config.toml
n_layer = 26
d_model = 192
n_head = 4
n_kv_head = 4
head_dim = 32
d_mlp = 768
vocab_size = 1422
activation = "gelu"
norm = "layernorm"
norm_place = "pre"
norm_eps = 1e-05
positions = "rope"
rope_base = 10000.0
rope_fraction = 1.0
qk_norm = false
attn_scale = 0.177
bias = "all"
tie_embeddings = false
parallel_block = false
init = "uniform"
init_std_qkv = 0.0316
init_std_o = 0.0
init_std_up = 0.0316
init_std_down = 0.0
optimizer = "soap_variant"
lr = 0.00451
lr_mult_up = 1.43
beta1 = 0.95
beta2 = 0.99
lr_head = 0.00872
grad_clip = 2.0
warmup_steps = 200
schedule = "wsd"
decay_fraction = 0.734
decay_shape = "cos"
final_lr_fraction = 0.0
batch_tokens = 65536
seq_len = 1024
doc_mask = false
train_tokens = 207200000
steps = 3162
dataset = "wikipedia_en"
Each number is 500 + 50 x the weight over the matrix's rms, rounded and kept within 0 to 999. Layers, rows and columns count from 0. Numbers have three digits each.

# down: layer 19 MLP down (transposed), 768x192, rms 0.105, rows 174-273, columns 64-127
# up: layer 19 MLP up, 768x192, rms 0.146, rows 175-274, columns 64-127
down174:550541510502508478564564537399559493436420499507427461514481561425517483417583504508575642536473507490467470461501650536463507526536553538433459487505519524584468527561464503491549461588499481
up175:456460588490468537479598576612446602447610535558505545494514532524375501377454508563580507461553549525464506460401501438451502492468555476535501549521513416462443540496579469502525460504537455
down175:498502547412579435600526327525482415555475507526450516516532500510485555511554553434451497423452458401588540460458495451520568513512524470497528543476546583502479531530463455482489452577511450
up176:505448487480535515477534478418539458530456479625483427535480505518521474526481430424524515522552514568522498531566472519477527465569487422485488512455419525565514519575585412525457502542457460
down176:444534526509479493495440551513513493477485494482501448572556482453478532520486560414498493477434494466532500496561467459493475471455536517512426443446463505524566575509529593418507448521488417
up177:509499484440488567496542510434609498406520458511504548521509542457468593396568475378508418408497491463483519555505475486509541445479521551519471516549561525495449517561611492458460533524520533
down177:406528518585455468428496453444489542563510509445446502505504513409495465505447476538371577511477509520559491500501491556551448460415521419458525577565545543443454474489446528546437479492453549
up178:535529581560547496388554430471493504542524482471605446587441482353483513476535596507567572582547505487469470492376525530502459532474574526452437462550475505563460548496491553459522646428616621
down178:468496504424524395519498465421593539468485587446512513552462524509533535507589500436365577516606444445448428560476539538560564468523503447507510477431440504447457529481493486573568564399368501
up179:451472454520450534526539523569496553417523432462552451578526468510464514474490493522482483463539556498553457534494551532448506458553513557533508493473527523454471563509487516481518508571535501
down179:546538467435470547496455519471461455473505523536425484474525477470364558500535509478440480497501508487476516412465507479435474500526520443496483486515527432513494492523511462469440477545514485
up180:536489517479523471465441494476472504545503536499519439475499570539497516467518464431469530502515486555468476579463512534511430493456500552477490417496506558513445495467493515566581534477603531
down180:472449470530508539523520512490519496557436484587524485519535541492472514515493519523527503538508489448539531472484463471607480476464539528516494527508487516528473534575543482463478472518490504
up181:554528528521432527477498512347565421518418555504520454466551486499572507509457569448509507517509448650489526515528388520481490495570548534556445444463547474554517487478504504541590507459476428
down181:520498495482489533599513569529530545495494491600503445458509502526449464513511519455642490542552446565509397447465576503474551596516451410506430456372576549599592461526595568439451567476508468
up182:445465433542452506515581561510503555563503561384471493453511512537503493455438514560497618445486533506495421461476521578540478546444415550558466448475514397509547457505513620457545461459487482
down182:465431584447511438524427536526545447446495527534557499466541438466447490485494499496513513479488419447436564563479407474483577479474453506386528560491468468481457438577522481468446485494525437
up183:525552533447578522411542556524438533535406461368374520450601602473494501524498553458490414424468561514530568521470507430447512444519502485395488465568484427384558566472538505461535483501596453
down183:447460502621521516512526501510563500447523547504574507545507333485506537480503418501524421484504442460583539452481482481470453546510473607501475499532466480548541461558534525566464550575549543
up184:449599436452480537526450434507470449499455500449524433538464459469486495586515534627484394428493480575471497494533392477589492533599525568484446464380558521545458541522490602536527539455430526
down184:551560472555578542499498545449411445543468483507573451497459559489597534424403457414498566415522432567509516476479516398550456476541494511556598462515462451589480533552482494469539480520480632
up185:480562478536503510467447462501541407471561453501469515515594527576516473467401519478384455556435532469436543369464547433527456604546533533470460410510591469628423467498492464540599610643544478
down185:520504554453544488579502478560494409460582489538591567356604464558490479523524477329465629564484558405498578556484462482475656534561580476446422514494421535621408554516487497500539515503541550
up186:580588513430505542482560441517448460490463546447513481442475552523507471557562552480523444450562430425624658555425380506531551447354506415557495464416515508495487486398485441533593476474484426
down186:491507452545527496549466509501531605576513513466555525470606431468492526488501502521567400413436522547489478420506522564504543383504511508456532440491449519535479469568525520534423448463521449
up187:532528526511489494483413540440430486433552453474536528504454554508485586571486526518510448550500514457458472526425469472480453435427532471492505497494510540485483547461496542562473544472544475
down187:423534468516493450482530526455532438481488586486586480537495475503450478515521486449384534477537502539456497440551487483594547500442477507522457553551465494513456465483541526508457490503446461
up188:583432434537468515501474571488495515542585520441500564554511536511487505492511434514495538528489444572547565458462489438506446517440508470481530430399496458518537532503502383479527453390461550
down188:480516479505523481486564407507500551459413522599507495440519432557423423471456509460492475444477492448549453536491527587531472564501586528471512508573475455464406489528546550515545504508504532
up189:535530462511428488496509503445480463490470425452569549501509527499559481539536545460545478499464540547473525475516474487508507396532542549544488451501472483496536563443458526488502467538598496
down189:505525553496539526487526492548502457557544488529424463526438512503516517467461470488495478448516402469511440502537495534505447573489536476456519532520564462482517437546538520544484506446392460
up190:520577461577474518425406503570522438411479455438524436491501479447445521555532496434438508452588502516530524464512588535568520466487576486502374459471520581517478432458494505447652546484483479
down190:498566500461430508427494586410525466531539590574406501510559489453480496493475543570490607474483425484599462521488472511429593424487471373569562555501463485522573514535580521502549544398513625
up191:502417570497468495589500386555430446489442513495514477598403413530524583421534577488411511497550512488566556439418522516456490374582453446492557552489450597541470576518547578460455474561529540
down191:464515491460424469562529535494626512463527541547481561510430513482417510568499582615436513435422419566547538469666499568354561559508533461612447450499552487413570590517438439512475625487530538
up192:515375555529454446543479449577502423459504479525478539607548536503552441500504534550543480486492505569412463466410481526476459475476468461538549500490484392569463520518486576529525512437484471
down192:424491502466571425478468538531472499553519535561508627469597376448502527526354461485541461511482437410411511457515531472527509483623476521522477402502517509499612445468471486462551474556571445
up193:547575489467515607563550388471527477355508551497522471505535552491465539556459514552568554495596534619596541345524534443561551492389533466482447433528467535471484540497453508534468486487562581
down193:484485434400419519589432514505487468429587513409472506421528487428464449431500370559537508467546411350472532557490528595422531498535448489503473578511422490492516497506461500521498533504609498
up194:542484495546506472543458467524437530533479467544498481518513424519417453654523524457486526522517367481466416617526556435490487501485492520500488406411499536594525603487543470471482501491535539
down194:466441463458498533449497620501524522521540519506530402558541449403554555538528530486454457448546562496503520484448447530456526486479582468481413539541533516429483433569479642460557498453554560
up195:457546527411506584499510548497519546447526452427474441411557530477516521445440551424537461527501429522516553462482548531538374463421542592523519509580498563628533441459507553511413517510527492
down195:432450501408486524478468609492601510635483493509528530540471481446490528553481539518452481556502545511453570513555561480551423496449499444481422524620476504546498584512494572495555526514502570
up196:381462484555557577582488542560422445561587484528507514523550501572522439410450532455550490398434635515519466503511457443544543491551581437539514483496604551447450491474633493429478513467486526
down196:560489476567493556499554486457552524478417430559473455420538519432523524552551483543478460572489476502533508648458514436541545465407490425533493465472508529496594425538462487530523491546533459
up197:515530544503547544527566448480597403514586548532578519479496513494507504465454541534483472536404509586519545438469478532448522499487486463489527507562505462530429578502467478488544531477551586
down197:440492422397555464531528532477519530563389524551549449448602484425632482581634453555450498577537438564512534584552440566393634511470524528605493492466527555530537525490517540525513387501448532
up198:527499472496494426557507425534513480473477493532538496466535636451488545553551385532507533460510584500447447512564524463493437568491462431469425473430542520471521520533564560487404405440469542
down198:517426431432451542418509553501449486411482476472453565569497360499510508512500480552537562538526449541540587509485497540503544451546485552562516559461500538587577493530551555467553482380463552
up199:430471472531493486432537452510547548502448482458569463559489394497540549497462528452467472494621555488545460491544524621570501458491502591498528302513613548467496586517440531517529464473495553
down199:480486544461510513551461583417510491463485575588449620504524520517533394452537551539526536439443516460485461486532565453470534540527412476496515608553436574507468484499484477409467552440569556
up200:556491501531598504543570548591536396520427359470412499590639573482531446519599569531540459508483492556543481509519484494489448466488424510469501520522541423472579444460437583490567471471448482
down200:487440511548501521432522491582411480527498561590551501567444494491487502520532561558443582445477520558467387539524524549636541483533527502584509519500440502513462550421563501534497530523519526
up201:480425416547438426462581446515512457505461453566549576510447464488489508538581495402474436428531575522535432593467583476459429544510500438437395391550464482461572534415502416563525489487530472
down201:606500499450509557569507581546503591494466445658505514608510427478665523499560500550490446511477540452465563475416524514471545529461525571520527443521477539503544570489504551530431483593530419
up202:489451497521408526490536465541631578406451452494516538458536522506524387606500515501497473483521427421451478555455543502451504524473507481580454427456592466521439524494502601490540514457451516
down202:479570471562514401473506439427454477517514519597508510533544398500414417556532507530466452485486430516504517483491561491395501419580553501473471577495526567601522529478448516460428419517588452
up203:548560568520510519557464455513499451429549495538454429507484491541510611531600475465441490503528488540553451455485519513428503467543554522550469434479463450549611565429583402474588575527428516
down203:519478464566507498462479524607509519416614538480519535535418514462532513522486534541489491599571595504517511469555559478494408445452442500529463567622549518500486607466495458426511468610517536
up204:505458452518492497491565439442486456618551473513429496446426519487525360517450462496515532447534531561408442545577517491465544439599435522454437578479438428502573496469531416477535503487431432
down204:490495489389467569480568478518493588510487539506539529524521536542540588535552477631480509627500499388468468533612447461372511481468451475466517483494577516474421521476406465440483403535512466
up205:512520477574459564443497489302492573489490409517565478489527562523489427478423491467565464449539521379501524479468423369575509539501503500462461449452493479476492445492548436485463548484601442
down205:556486498490520584517532491380508567517534423481494473431464412491464510479529483506495567430511424527502450542479533522495469445464521415487507517524469526623462486499510457449440446499516572
up206:449572455550578404382431434455501545578455511539576431467509510542467530559447546457487519416551444599462531481481455420439527547397468557519529443508514515476570510579472535474605459377485483
down206:491504431492465492646560560524432489444504478527501542514503424467532494588499515531554548440522458504482554544505509421478557596494508567502443506530547528403559438362366611476498476510523545
up207:474512503477523485539512503512488471477511494512503540448526532498541545485496496442556455504417540536512551524498525540529517490492484524502539481565528551532508483578439497523501528476568525
down207:489473443493541551507535493488538470568468509545485442504482456492474554526506592493518518493558463457494460479518541493489442556472535521495469465503515488486518453498507535473511531474427432
up208:562430515510516436430485492502455497489380635431545522411415561407556542551530429468599491567457491538546477440519573480489509500519505501582600501490497518591444537498560464498547517505474555
down208:441559562474499497476418514423500533509497536474449567502609498518469613585501561525426547537522489466387522517433448488545599459509507515466498489562516440500544526511637537582479418573428530
up209:446486456509385500538493389529497541472538492447459459421477551497506530600530466522569461495519572556538445568471518422493517469477522425480554536448490519469542465539439518553440435435496432
down209:473491515546476529444494580438533445509518473440479565543501505449410503483454565503480487408464501476528517490490484446376432588543527619500460456463547521433537486515475535568437455501452476
up210:477516504564479478612456488454452456559422443569398450523416461467467481529421491518494532543644569457565463478449602462447438468472531566557445465452564492499493554546466457466447540483439406
down210:581431517551505542468543513577474548473532605483558554556511625463495585581501602469504514545459510523496560414491456439469504509409520487492431518561556516510508549379568459518522455501534464
up211:472515561471486522474490538556576472444558514449447478600514568567594550506531514424524487526536471491490536430568512379500446497501398490552542485620460616476618541541532579576465451548486493
down211:509421535496530494583468479443468554452458448510544527478574455476455556519507551438494534557495442510548462563504527541416538453487533434444454456444510496442539449503530522453543505467452461
up212:527431490538519493431484388534467459500582547577560443608437558456535575439479407505563538474536516521441631469478490449510451563491507514463549396428448509480488517529481517533445472472606521
down212:467466618545493563376517442570469555470496526519424436486454512534535483493521509574476382536454520445434477422469458494607513503525510564500496567438499428455446499422496480515531489407524480
up213:470538566607614523468517523532516407507538593546564468441425478499623454436468476485502544533565461578508545441349444494414393529541363491465491583537534463520518516516596525508478479478463465
down213:529443536460474536534583516479426565485540458537516474496471455608571511412476469508493531528455515495512527494487516465623489588545565491425484458472551540599460450491494542474481466450462481
up214:525600501463528537438526488478482459497563452514508435542485449526513489487476373487503476556566440457507534503423516436560488589478511525535489401516408499573425529485456544494524465361519555
down214:467465683442531521568454507460477542361485416572534476463543464542528484478569441429533527511416522467445553552537576499496625467529483509586518453539434541453483496489357445450541465396512410
up215:481551565589535523552522551491537511519441480501553441394518556483421491484565454463450418444534476499493373426550459538558544515523513600455579540538405492451431448488440446549470501467548461
down215:589523563450515508476505461526477547461532489423458562544506480537591553515466554538385485481481510507457500509464501441557520435445507451472461422512500549549532493577501535433580428501496558
up216:491515570528476466508549479559540474490461610537598518436434460510537492440528454505414429464467447500531521484537525419534534472555495528485654470577451475377487434475491522572536553486480469
down216:499523477497427524475497510464480581545574507460486520502400527513423530586573410553511543545457432511544463399486467517516433551445552449529551511528624468616528479462517495529485457541553624
up217:544477615539540470421497517512546465524484517511461440497621570522498522513540536466511595427525544546454545529515495443535512492532429570417527554565411526520564535482468464531492572523594469
down217:485553382493435434523491503479469516470570477539553525491517511471507423558516495476523479534521476435507480418490453610423491493570532411501531447479548546585465450481557524552545424579437446
up218:500574542497510560541513522506519559532529431487443558553483500491433555456492456553635451424507469513517385449449579438412404473445519468383482486520482548517501506403527493477492510489492515
down218:445504516462405562430447511515590528340443452482536485415362473466510512429501494556563455548415487443457457509511492501548505578502528524518506445476496500396549562457447553442498433505565496
up219:570509543497459556505470452438526483469486515503530555517543496485414530521484446514454542487539458525597444526603513473424462546491562416519468493408524581491476535499438577420584512459455445
down219:484525551528523457520446498515508538462510533586507493537412475501566455545491497525519493405356487469530463436538434617508546428553396539498535493424521534595480474423532494533503505519484508
up220:537510520485505475564538427498499424493508484480476453503510508419486438483511510530524492464559560550507524453599474493482470424450442508484394535573514469525450526546527513553501521490497463
down220:494502557445421474364461455585449545560513524459506531584417602529568589441414450538528448514490454529493505501479493428411474525462516455519552490565613534418570531525480381563515547420523462
up221:485545526501530430517415487496548476508456505506554474660436418430489546494536493594471445420467462486524546511479490432524435488544544515473463566447470521443477558511540532427534498503548511
down221:497576491402469481423510523497535576412516495533481598509532497477594518445495506467438452476511420471493520469580586453563500547516515541406528448534610506618541567529472480564521473433469512
up222:489530512473471495502591514485445480578481467517516446509512491543516463457558532455465502491496524537523445517589608429528521539471501491547507391538492522475472510463501539558442510530550518
down222:479489521536487538479474477558556515539524583556507583483474531445494519549465477508507465542542575538451565487539438416606506412470564461522482489518497547571497506473454481454527502464493437
up223:418471464501515467533449409559444522461528483498487554587574473504507506452528517400558458517568462473468556577520534540440509464533480523500649418514566539519545521436649489539456477494456507
down223:547492532454482596480465502538501432485508543541541436502522569442454460518512440556513486399525548394530523437519529490563584473559535535423518507415384537494453525471552486418524488549510463
up224:513491505563469563374451504463500517516535472512493500544544549542449577644490542558491486415533384529592588536559528385465441526565570605415428404429516581453383474550488503516408465462520596
down224:476521525428531599553479450473531586477568526494408479442534555429573586484541483477627364564501510445495564551493554505604440501415662486539466691552458549547486436650497487488525435505434341
up225:478458625487438440548485436564506502459497477478477596531376430521565455594488562503572425481530501497406569519534558482417582433457444503458471514537516535542550509463538578479538383434494401
down225:510602434571477516455576464563591579524530482475567493484525444501524437465568457586499491502433475507402414428399482573468474414437441404632466594577503492464481485456432515481614488479521547
up226:510554515570515564492428501546488431488567559450465472432478544462545527546545520475506481498580525496436470467499525591525468429471614524466480443406537540494555434617487546522496474426469602
down226:471477493515491472521534502545512505445473420507478526515513502596464553648505501570551547559480482512517496519492480537485498455534423527527575534443535511408590522504592478523493555593431484
up227:519583491490448582430455540513545526457553512529398401557547576492537524484474567518495512448432500495456560477449526514526407491579543492449536481473541420470522588526488452640537491486515456
down227:578524521421496458549642571483489513544434511544450591561440647520501400481548481535431563400574485574408470462481468435564498488556641402568496472499544383560546496533506507503617552550568515
up228:522521559461603637509499452475486463527521472595465455454495480480468503522519555557515446515395449597450516506480562576426524436521557504530522511538479486595549466432550519423459454509500445
down228:430546522413534499491513562594491469478542481414439486627538524512438504440432505455566395489478478461543580461571501488415455543543477591608553589497457445440564428486540561455422551574552498
up229:495438541573459435497441484433488485503561518489536535546504538539522402446529522536569511481409504556487486498493497547528493481511557584533515533441541494485500538567528496480575544517518533
down229:451487470489477579439462578480529475441562412593542447540495506538494460440367496470514439490580522549522534522411535471460391495511482512486399522551499525415494550440451488429466599457495462
up230:565616393441532524499435454610544567551417555455495538518506491513450472550553450550442455476469504494530553459461463427503545473527428453533496544490445545603527539470478415511533433529555477
down230:448420531529538492484473492503506446549535451531572425563524471516474595450499499443491506502471516490526488495558424507484454440503555630511546474511544506480465511521536498497510464569468490
up231:449462449522442523496508453542415593476467517458529490592575593522520499407494554542503540492447483490432563459551533468527455427499553521570545487553464468549464458427615435442554553459460550
down231:564548521504411486480542528513484512535489517444497483421508516480515565520499398445537442595532511501452556481454498513454520546575536543462333554451537519463464494487483504467572353499455466
up232:408437458535500483464479467579483539449385523527474546409557457492498462547563498542498486476428517465498475517496487500523484452506454489565565452559620551483495513416492519479443487511550501
down232:554407517620483582501452513460503428496504426578398523444486501576394416539506496454490443527486434521505476453469590547544532428524580520546566586522513567519471504526572478502511435424515432
up233:570544445526477455480593491562563443485479554530409514528522493614474449532499386443615502458559555489427441547582552520526540480476540509514434484542517482468561520516510557524479439484527482
down233:417473520491590423425551515456465484493432488558529460487475482449437595463562531532570473485553583567562534450490420597500411423492497538564447464504459473418508484545597478478535542426456370
up234:556489463545449459542489468537494512519524561496496476565502521471551565543477490458564434474440507497534552490512470521564546433445541447556509561502589508446556546544576469502601560475510565
down234:585630527570487497480635573402468436637530449451440487490477547428579502462418518517658491469472567515528493416490564507469494543461455511545491527420457531552502487419451475449469619505478476
up235:527434619468586472479540512546469484489500471495519468461581518472529485523561476529529370461531402466562393429535501538495413587554548546361491486415446506447513524534540424526529476508504582
down235:511609420497537537513485516407497523480536471449521415539413483489502469591489481452486524456507561547456470574455472403561423423472559441508519455599554483529518487638441558494489541492539489
up236:504506504480480579439519404546410573431461523575498554563489485471450488522485501472446516494536555523446507487513514528472495395468456540446547434505549512460498507491579500529450550505554458
down236:511508488491512479462553506439552426566579547537517495432460509462549496535539508512539529405590459460523493452469453515451451515656507465455462547570512427439521546477361493505527469469589491
up237:481555467527485574527585475515539432604515465530512457454549570500522419556470522546485461514502435535505478591553549655581515544546539536468494528386602533382491554440464518570463363592507487
down237:419483460471510518437471561457500577574483497491452440485438482465433507498412514527431540556502440560546455482421560478501498523552464551554467480503478558585484443350459485520434478420455519
up238:474416528442488485457578474534521488521519497428510465533498492590531412571483519388558402501538498460423402491488549437505430538590501487562424456470525555569486464526477465555479612517405450
down238:428564441536475541492414506466406519537410543472385458476495481420546498619483531505488498453491396571514434539528537459423536479593543502597443465525476525570503424458563516566434580545490558
up239:492460449508495493422505507449495491496530511422550546475467577439492519517462517489458544451530537519452437526493535467554505527509490495459516515488427489593496480465429490501508556519528422
down239:511523480568545505523459556438499519604460548538543444494557459523489470496490569505526508451559464509472531453571513501474484401560548489524469472542573480404533494543547465473542506481479579
up240:515460517500457479503471447446477499410483530486508569497531635585486535499424478496546499504454568497478553476514534514514508472590447557519544498502475459462525429511538472580492548492512484
down240:488465464549596459560484503466474420464470467502491413445525444446465524521466598487407505580526562493449474480609499487535473478468505544464506467460501492526507448456594462544584553428495443
up241:544519519582525464567468456584586615592448567449511547452467492589451493476496501525535548501511416538483478476604467482426541444472383543506582449501533513509421533515559535556421540527420549
down241:492381554466413574476526557599503468502559476459437516477532549522499432544579462495491593571495483518455478567500569451594457469379493527482475623611511504525385523429455583515424392473471359
up242:499498552514558511508546533485523490517498394492509533460513550462598601470488461497466524488617499484549597465419532531550502493509440516449564407522564593461497624447601429482522561491383461
down242:514368523405427455503520453456476463533508437502471448540577380445467581556530578533450506574527542519567497431524457552511501519493502584540593408427550434466519415476507584498499572516574495
up243:481570457489516576491473427517480532521526489438508431487568519574540492440534372536505529490435544544511498500546448436419524499476456593478450491444549399436608505477500490466489498457451470
down243:474460398424487455501533449502472512560491489470451478470466447468526515463490495544506549586474525570472494505544535557498474386492517472470518553445509497504461547502456549501430459547506503
up244:472520513533464543571550339454499499596458481458492549568467469439521576552455522482620535464500507388551534434414522532435353495446398619450519477610462489442477588526469529566457516490481515
down244:537492555486419549504578392519521456539479471561534572499370516435489410513489596487473480503541551496454488505520570551461460456618489531584453530467487546525416488413469510400518479553420508
up245:499552377554492462479525462585415515604518491520523466493515509451449444483488497573478448459560431621523614491482503471489492502558532579506471462499545530453541473551464500484530577555511559
down245:518512512483456498447463493478458506609544487506508504485477503523354475463510532503539439454532530448499485490534512490488470492558467470517530475497532516493575484535446443521485450675522560
up246:517531562406506525506478478523571447485449544499510480534564478576429485497475517406543494488437510488492405500454509533564445431522531536528483506517361454534498609475541441655512528491517504
down246:479579577503564477596602468521513420507569556532450537445465477505524516545568531583583609560473532520426492517632529500501510656611524499523504429616529501536422531538415535485538481526560519
up247:474489510511450489446556539512526520530575493495508563563515535491584420539439519462480498462494523523477517497483518487460537547495484456504510539491496619541464603493517448453519497500470517
down247:516454571536514533526509436610456388540487463543510507362477548510435544525401513498459490516478554474481527453587498492502444431470456500488463584530494478507547397578485508525474504519455579
up248:582514553549462416512530427495483569531516545412626472470496518648499549448457543505415466536551563517495423479521546479463483505512479503465518465435484567496405528576519553514522492498445467
down248:507448457490473444545587458425551438512491550473471499514480426506590511523437509444440478462544567509509510455517478512506517466509560532460455490567496483429582437471582589521535499569504405
up249:463468481465431572551539514509370450468530549562577517542588506548492460424437501524478450496438490550471483511457452481549568530490515528558479562545429499503500508459507474572488566453572553
down249:588500478434450507534409533542522530537468479616400465575484485542540521486512562558524449462576536405542531442475528494461438513544571468575495493442566453486506594504442539467546468466334354
up250:438460500541443543535533538528439508529537581469472451472481538544485493522505527520520514453599481584399408533533499536539431478527479475679479497484538562632484499548570534471496460502443467
down250:465539532493496545529502485474551517592431459484514506519586562420473539432562486502566453521460495483493516503494534421473526471494500492478552503475501519509516567495520494504509529459553525
up251:511515563496423480441457460447465482442444469455509549478470497482488555474526531532490483492511612488473552499464540536519513439454509509519504426468522491503508500484467522574500616443583463
down251:476542407570440590499587515493531517536497519511489484486491528514532493581461534443498484530549440494486487479450492513504538565501477391506492541428558501491509605488455426503453525506428495
up252:473441482454472504576522470512470473523543388497560533439569503399534374539522506500450483528553534498485500473453530515519554507468538503511543527420517466507426572447422464468540497446553459
down252:595536476564535536467444552516528476480499577504583425467476504554517415473407505499419489608476455533487471541499479476472474495572485514502500456495516451592469528462532563405528563518443545
up253:504468525475532486460437521522528437468594514490478524519430391542415491512541463549488464511555467514496464535496542519488514361417569576475560520613491506411457491512501499475493558522531528
down253:510443517516523471504507512542502483407393525493485467549473541534491466451444476448468520395510513507566504492528510450553558636554512453445452557522514493420566492497479519455532473475474437
up254:413521413462491509479481435396460484558456552455462512542510519515529524464511507496567464507531581537523661530456461518489510486538487492480508495622494476488421516501487575453445442481455486
down254:503456568615443415463510501480527560458520437494536477498434499441462577530584468513580490473476499476490368483517586506533520489512587510565466476521453440457530463471507495528489547557514508
up255:486442547610518530560466562578517461438468433499461508552510427558485472470441363469397488496520493487467533553472514458474590457489513537462616495531439462453399444466494545447483404433492591
down255:536466604573433550468462442549545473519526499469486520365538533497465504516532456520402485435472476512560492523541505510658493516487585441479563467565446467503432454570471528564520454489541461
up256:545497395438384456585500508520466485493477506543466465518416532531577520497504466405447467432351517440553569476508459461539516503459515564446424558537474585485505591483451620540625479440525486
down256:462536566539506541463492530457582445559618478529520537552539439483506552520545593544448462517567559565505427461534482588507434435494522514554595476467529378600468512468527448476500508608534536
up257:452496488541477538461519454509497471537467507494528522463422446478446506441581524422475511512544531556526518453600543422572549416600507391555467510520485439557513532536496436487437478538531467
down257:476496432504612462523558534505527457613536491520451533520464543469521468483471525524534424470556523438485468596528468584490367552458541580464482497555517503478472501525430516513538559513432594
up258:428507505520397540600462486503459594511474492556506487501511441507443491543531551528531444400422399466437561523515474544450439446397532523479468561513404578572463533418481501506551467479510554
down258:477554521449470559423546562492407556461534524489515472518380415462495545480399562486480569491511495620560517413697495434510418530574474378471496520544661584469504487557461453499660402535574516
up259:547489478576542553434479523481422461459517504438562393617474462523516585395524534550570464502510499535540481444462425536537452514475570472541495589530477532492513622484582493531513582506479498
down259:540512500564505428483565481457585510570412505573561579424556468600552509620563461505638555550518507503508494537575421570502521483541525479433540530515501576489395453554460471524504454537452450
up260:487556607445475376469495443522574494530511490486477492538426512526456485467464477477529503488544437482508448430551541545548517475488470556623518531463528536501470544466578512545535565506500488
down260:511529415488485613503505477476460421582531555507468467551552497508519455571498461464562516571481502529518492583486443529509478498509458549483514504508558463563537501491483449522460470527523477
up261:526513516485503587489534535448508449552509533466471506577394472509517499509399540513474511437440481467548419495467426541476504436395449533486500437398577578517477493399432494493549489523555502
down261:441465525436524508447454548531405498487484556509519428514586555546665497500536542473528467389469531454427435421577511460449510489548575432474529469449492480515558504549539515527519463476514477
up262:458532472492440498489517516433501409460548548549583464482510501502546465506520501569401556422455486499452535514451464541449536420497541524407531432560509442562509535544594463515420429453622497
down262:468514497574622470438516537503508534521461486551520399496475519458500449521462500448475474507524574531474505612509469458471520494504583505559561510487517530469431421446483477475490510516491381
up263:483507496472472509479476490504403531535469500490510497462493549459490487491430451476484383550509595513540400606469623508563492617478556544424449516613405526505514512596518492511514485405477437
down263:544571480512474521494467441426523463593554591505524486489508447457487465512541545542421507482437461454500449415541475438485493541536417581579552484463490557576459469486470445465532577504537457
up264:524568519530477508613457567564414484453488459649511592490557489436383568595525473531581543459437547574480530431465446426546478434552412524546491406460459502573359449418595414524429516444482504
down264:461448573465544593492527521552410549422479434568492524456527465446425515499578518482548522507520427499456571471509438525496487534497475487479507414440466478545469451467508563442488473476410463
up265:448547479568452542486417509455360482620490533485562620536510503460589526491583534476580421381532528453482493529487609423378571458475477522407549462455551478507540571412537508500451417494442526
down265:516510424442526469465602504458538467507474520506483450365445595532532431483473482421636451428413427506443510498513551596562523570592534493600455604483456443559525574516492589437518532520475515
up266:478559482429499485386486499536466551513537488539408457515473469421461601486480549505434490501531528533518450616553443380526464520525480465545474413510504518552523492413567425498476515479515544
down266:530505441476515596510539538507522458465564540467541572478460588513397572492490534565509570513490525440526546445521490568615536510515551418537499553565512474524425505507521537589522525505500459
up267:544442462593549470506571428480423411516508483508553525409518578560408447535399469629510460474480413539523533535584514521565456407489506536485430549453517470503415486523459478513591551548470541
down267:519445364520505492533494449443588484499484520602501432488503514470591546549591397523532443516521483427579412477508508504669581489340561548519591463570559550570486555444491470596552388403563495
up268:565451577478586525421434542469569541489506490454520490561503490481506519415497539379503460429512497461455591460475491470437347475519510592328491465542463416426500496541453408495578407424519520
down268:509502470600408457492537548469549496535514529556418456505516549402569565586511416487470553479427523513507591484495597530453579560520538532456522507541530632479542532519467494557497537519427501
up269:591495520660436504448455533505471582427551443473543501524573419510509482541482633440491455534441454537479503441490466477545470502559525494491485461513596535489469613517470484521489501405454521
down269:508541496501424456490471488473610384471465442443487572437516493480473498463555537442467508600561623501555598532544429530499509435500525435537508536448474519450498535532483491387527474430472495
up270:608462593474586559503510531511621546442476390447544559473537464538445479507529568424511443439517524485576494402484509512464471516492528500480452486522487536453611520516483505607434488365547542
down270:477528588588499529553417486547515422504527522560555508420506527558520478518606462564507497468520486480555539590443559493429484372435471554532500449492473562510545426548529626549433422420416494
up271:504484475524490428504478540563543544426509528589506486543511460476463556571478459510534439500514530510458492549543531548537512486566478489467475528456473490454562574499545494533476489495453492
down271:512569437433507494507476473473489542575551486494425450510518441466505505499472512478549543448535509478496461531552508454563397460432521493523534515496516521558543492464469529496458554446477503
up272:457553523473580490514454521601472484536536601448547444510500481519494593503470514537498559452549572582473538529490519446558479500376594459560539458514580364502346469562500540512481423490475531
down272:536518443523524443569490481469451573477385470458537518521467493430416493439510494557489419528496558403496491454417549570500482526520398501562460446465409595534564564483455483423534489614525464
up273:465506559452580510535556467457509485482511472479558441554425441496484577493413522453509516359558472506504579472385459416487415586514495459557461457474553488518485508453477411490489574497471546
down273:568406523519360481542490446557562485549563481502509467508457507521494464515561517371531558357471569433429513533491539595513528455511565484494582538402432488547455357497545524471476570433460433
up274:556522454511575470468533465542560458444472464599506481551545510573399471553621446527432468463460555497507506565473492521532582435534499486385519537489447535497516532519467455506434447511543423